python train.py --n_layer=24 --d_model=128 --n_head=4 --n_kv_head=4 --head_dim=32 --d_mlp=512 --vocab_size=2048 --activation="tanh_gelu" --norm="layernorm" --norm_place="pre" --norm_eps=1e-05 --positions="learned" --qk_norm=false --attn_scale=0.177 --bias="all" --tie_embeddings=true --parallel_block=false --init="normal" --init_std_qkv=0.0442 --init_std_o=0.00637 --init_std_up=0.0442 --init_std_down=0.00637 --optimizer="ademamix" --lr=0.000709 --beta1=0.9 --weight_decay=0.37 --lr_head=0.0171 --grad_clip=2.0 --warmup_steps=380 --schedule="wsd" --decay_fraction=1.0 --decay_shape="linear" --final_lr_fraction=0.0 --batch_tokens=65536 --seq_len=512 --doc_mask=true --z_loss=1e-05 --train_tokens=379800000 --steps=5796 --dataset="wikipedia_en"
Each number is 500 + 40 x the weight over its row's rms, rounded and kept within 0 to 999. Layers, rows and columns count from 0. Numbers have three digits each. The size before them is the row's rms in percent of the matrix's.

# layer 2 MLP up, 512x128, rms 0.0608, rows 477-511, columns 0-63
080:527559534528524508464451469478492504504555521554548412481492545468458502533509569435513467449499523517485543514489520456512502506477474531533490437518527482505549459549535530497558548526538451
107:457386437525522576535548505547442439467449540567490482497470502489516512507483511462506521556567492493520467546471525551526501522465446441510473493439429538466491466539506577467462505467564556
119:478450469486527513453496438494491517539458499521548492549492541539528483550508467584479488567460469484506495509448473569545549500512534516502513513588538586441523452502467514493519476521525425
095:510481466492486538460474489487539559452459532453518529469476473479549486512507463486507506514545505590557471435532486540574547494489494543540559523445528544504515517454481555556481480487478497
099:539479480497563486472519540491468544538467446529544482536480577405481535497482516517500475498524591550499494516494485584504582519529505478445572532478475559472477454562518514530500448534464469
091:484535500525452515506497494515491450495533493539533490508562526489476514558454544496499409505489480541555481548459527507584554489387493461503439467596465505581527467436451574505481538531527585
103:479494528503471513563554521443483526469534497442504483495429495509547508521433452448579487555605552580467521503470502560546489469467457486441597434489498497583595503459422534500483489478530558
102:492499509507513465468476468529489559431499535521592502515495512555539499490480478512466465430488486476483595462492471554553477480505475514508473508522488523474420572510542552456458493465479574
105:498450511463505508512538526541608597472522517553504528525518542539524472537482403506465534493503544550549454507474520486514522480491455499543539419456533465414513424528486505575446477522547483
104:459535528493511508470521486468416575456522445557526486551465589480558482507489498467525467495535507498529528575551474543488506494523518475498491411504477493510478407541499552539472557445523515
103:518501564548509475519502427523482506548538485511457470546439526475580466508469547476510485482537550495513474528403450544487526489492501430537543532484509516473525490446445524542500537500526479
103:469465498599462473491491418508571531491499476514461520456466534463521455491511572517511449502522607471499475575456467515493585512469487465379467467588466511454471473560514504567454545568520527
106:556407491583508559522514461601506509423486491544433522477469498524472514509456448550494481518499479531553531378455538516580472482436423474538493540504551464391500498505454548577542471460516476
102:392472504551512542445506484504458443544577470563464427474444545469547437501499441543505497477519492469488511464531563505481498539419475431501582456507561426567458437495528508560522572589488543
080:466484543447467512442526472538470464455462510492496448570494512468425529434492435405531406517507455484536539508497537535475539458440475467475573528565493498491502490429499517447532524531570542
084:457499496484509486392517524498474473516487471520522527598514469481512546488492381493558538513456575486491511601497530460499547482491538462472484533508547556476562490558544550521514489488524434
087:461478516554516490485479503529521574527509466542432509474443481430500484456486546526498542532523567478502520497509448484521516542505469484607501513462454501512534563452478451569554492504510462
112:463451519500522461495522483622505551473512527512521496514476537519477480484459503453473467512533539475482547482552489555552456542485511470470559444459497496462599483513444507539462463516484555
103:494483446532524479468466468526541530533451467502442566426538488557469438463442510496534473533510602476454578513470564486509515569524482553533537527527448547562515457450484519524508458449467550
097:466475508552479425491533514496414477537491440563505550479425531509499509470487521554536521532496520480482520513441486497455548506490463548500565572469447504500495515477425491598549446489460563
128:442505462462499457478493575505516455519533521542494517514466525410533588556515507501542434520526513523496505582501562530521559460523437532422482471565501468519475504484439517503590495473501557
091:522525511559511480454553525485501489469521449582541436517457524419489528551467544563523493521477418495541559510503432454499588466465485576506522572513515469502469460494515557488483538536490497
113:481546584499539444479504504495542530473485427514454564487465547483494546435458518518502472534541500479483480480485475551521604553425388479518556503552501509494517545501491520523501429516512503
099:464513490506523558471524471485515558522529522458489457505482439451537542515476517554525573452540498490466475509460431561556503503490516492499408467455552486495553552507486481481513514496545529
100:474482533503512511513542522558503560458428450537450462513433479505509481523462462506512544504522574518481508474444481489526587531446502515515478530475568449494551517491492476497499468529474473
098:486441465475506491462526459495555474445491451483505451529453479482469508521485495531491430436527447519580489480447500555499483453490560542457593461479513503512535488451450554495501508560434515
109:499570458497527452489465502449512495496541503587486506513445447529524515556540494457498541502552510482496494535487469584492561513505460566526516532599528508529496445469501553508455491457502535
085:525514457542580534523541458549544529410446456478516485423487525499530541558489547485507513558536542485460476556502486539499506468532476514490512439542469554477582562491454538524427495482480590
107:462477496495578523489547448541490561516461501513592516450401513487457530507493518514554541521483495468459446505578434551513501506513477475516478470511503522450521551538522457517529545514489571
088:496513490541501524538519512542529523443444424494455458489503421496509572464449428527511541412521502442553510514450513575563539528422510481478493456590506531502514492564499526510511460525519437
087:466451484536485509489498509552412654539512474527559527530476596479476472530553458512539429504501398537487550507455521514540532441524507509483473478474525508449515498501532452504495476527466488
116:440486479533510544496492505527512542515493540508530559500568530435561468480481438526568487542476549521534500477600509527522577513415427441532537462515520553485574468569555492535565489537534520
095:494542526516477487476504454487547507545446574493528437428535562493516443520454484611484454470520526463450577583450420521555431461515523498539509490500461602499528524530411459503514467438526537
093:517465533558542459449458519542466468517579455504506494503525480445468503550563489470543424502498512478525518534499533469592553495480476502498490476468481507512522501561565490469550524535525460
105:447496512563493476510578541484536521542520535473520532522538505473514514460484483505509507469538457511489497527479492528527542535516547574535598511553408456480418461477540498563590454430508569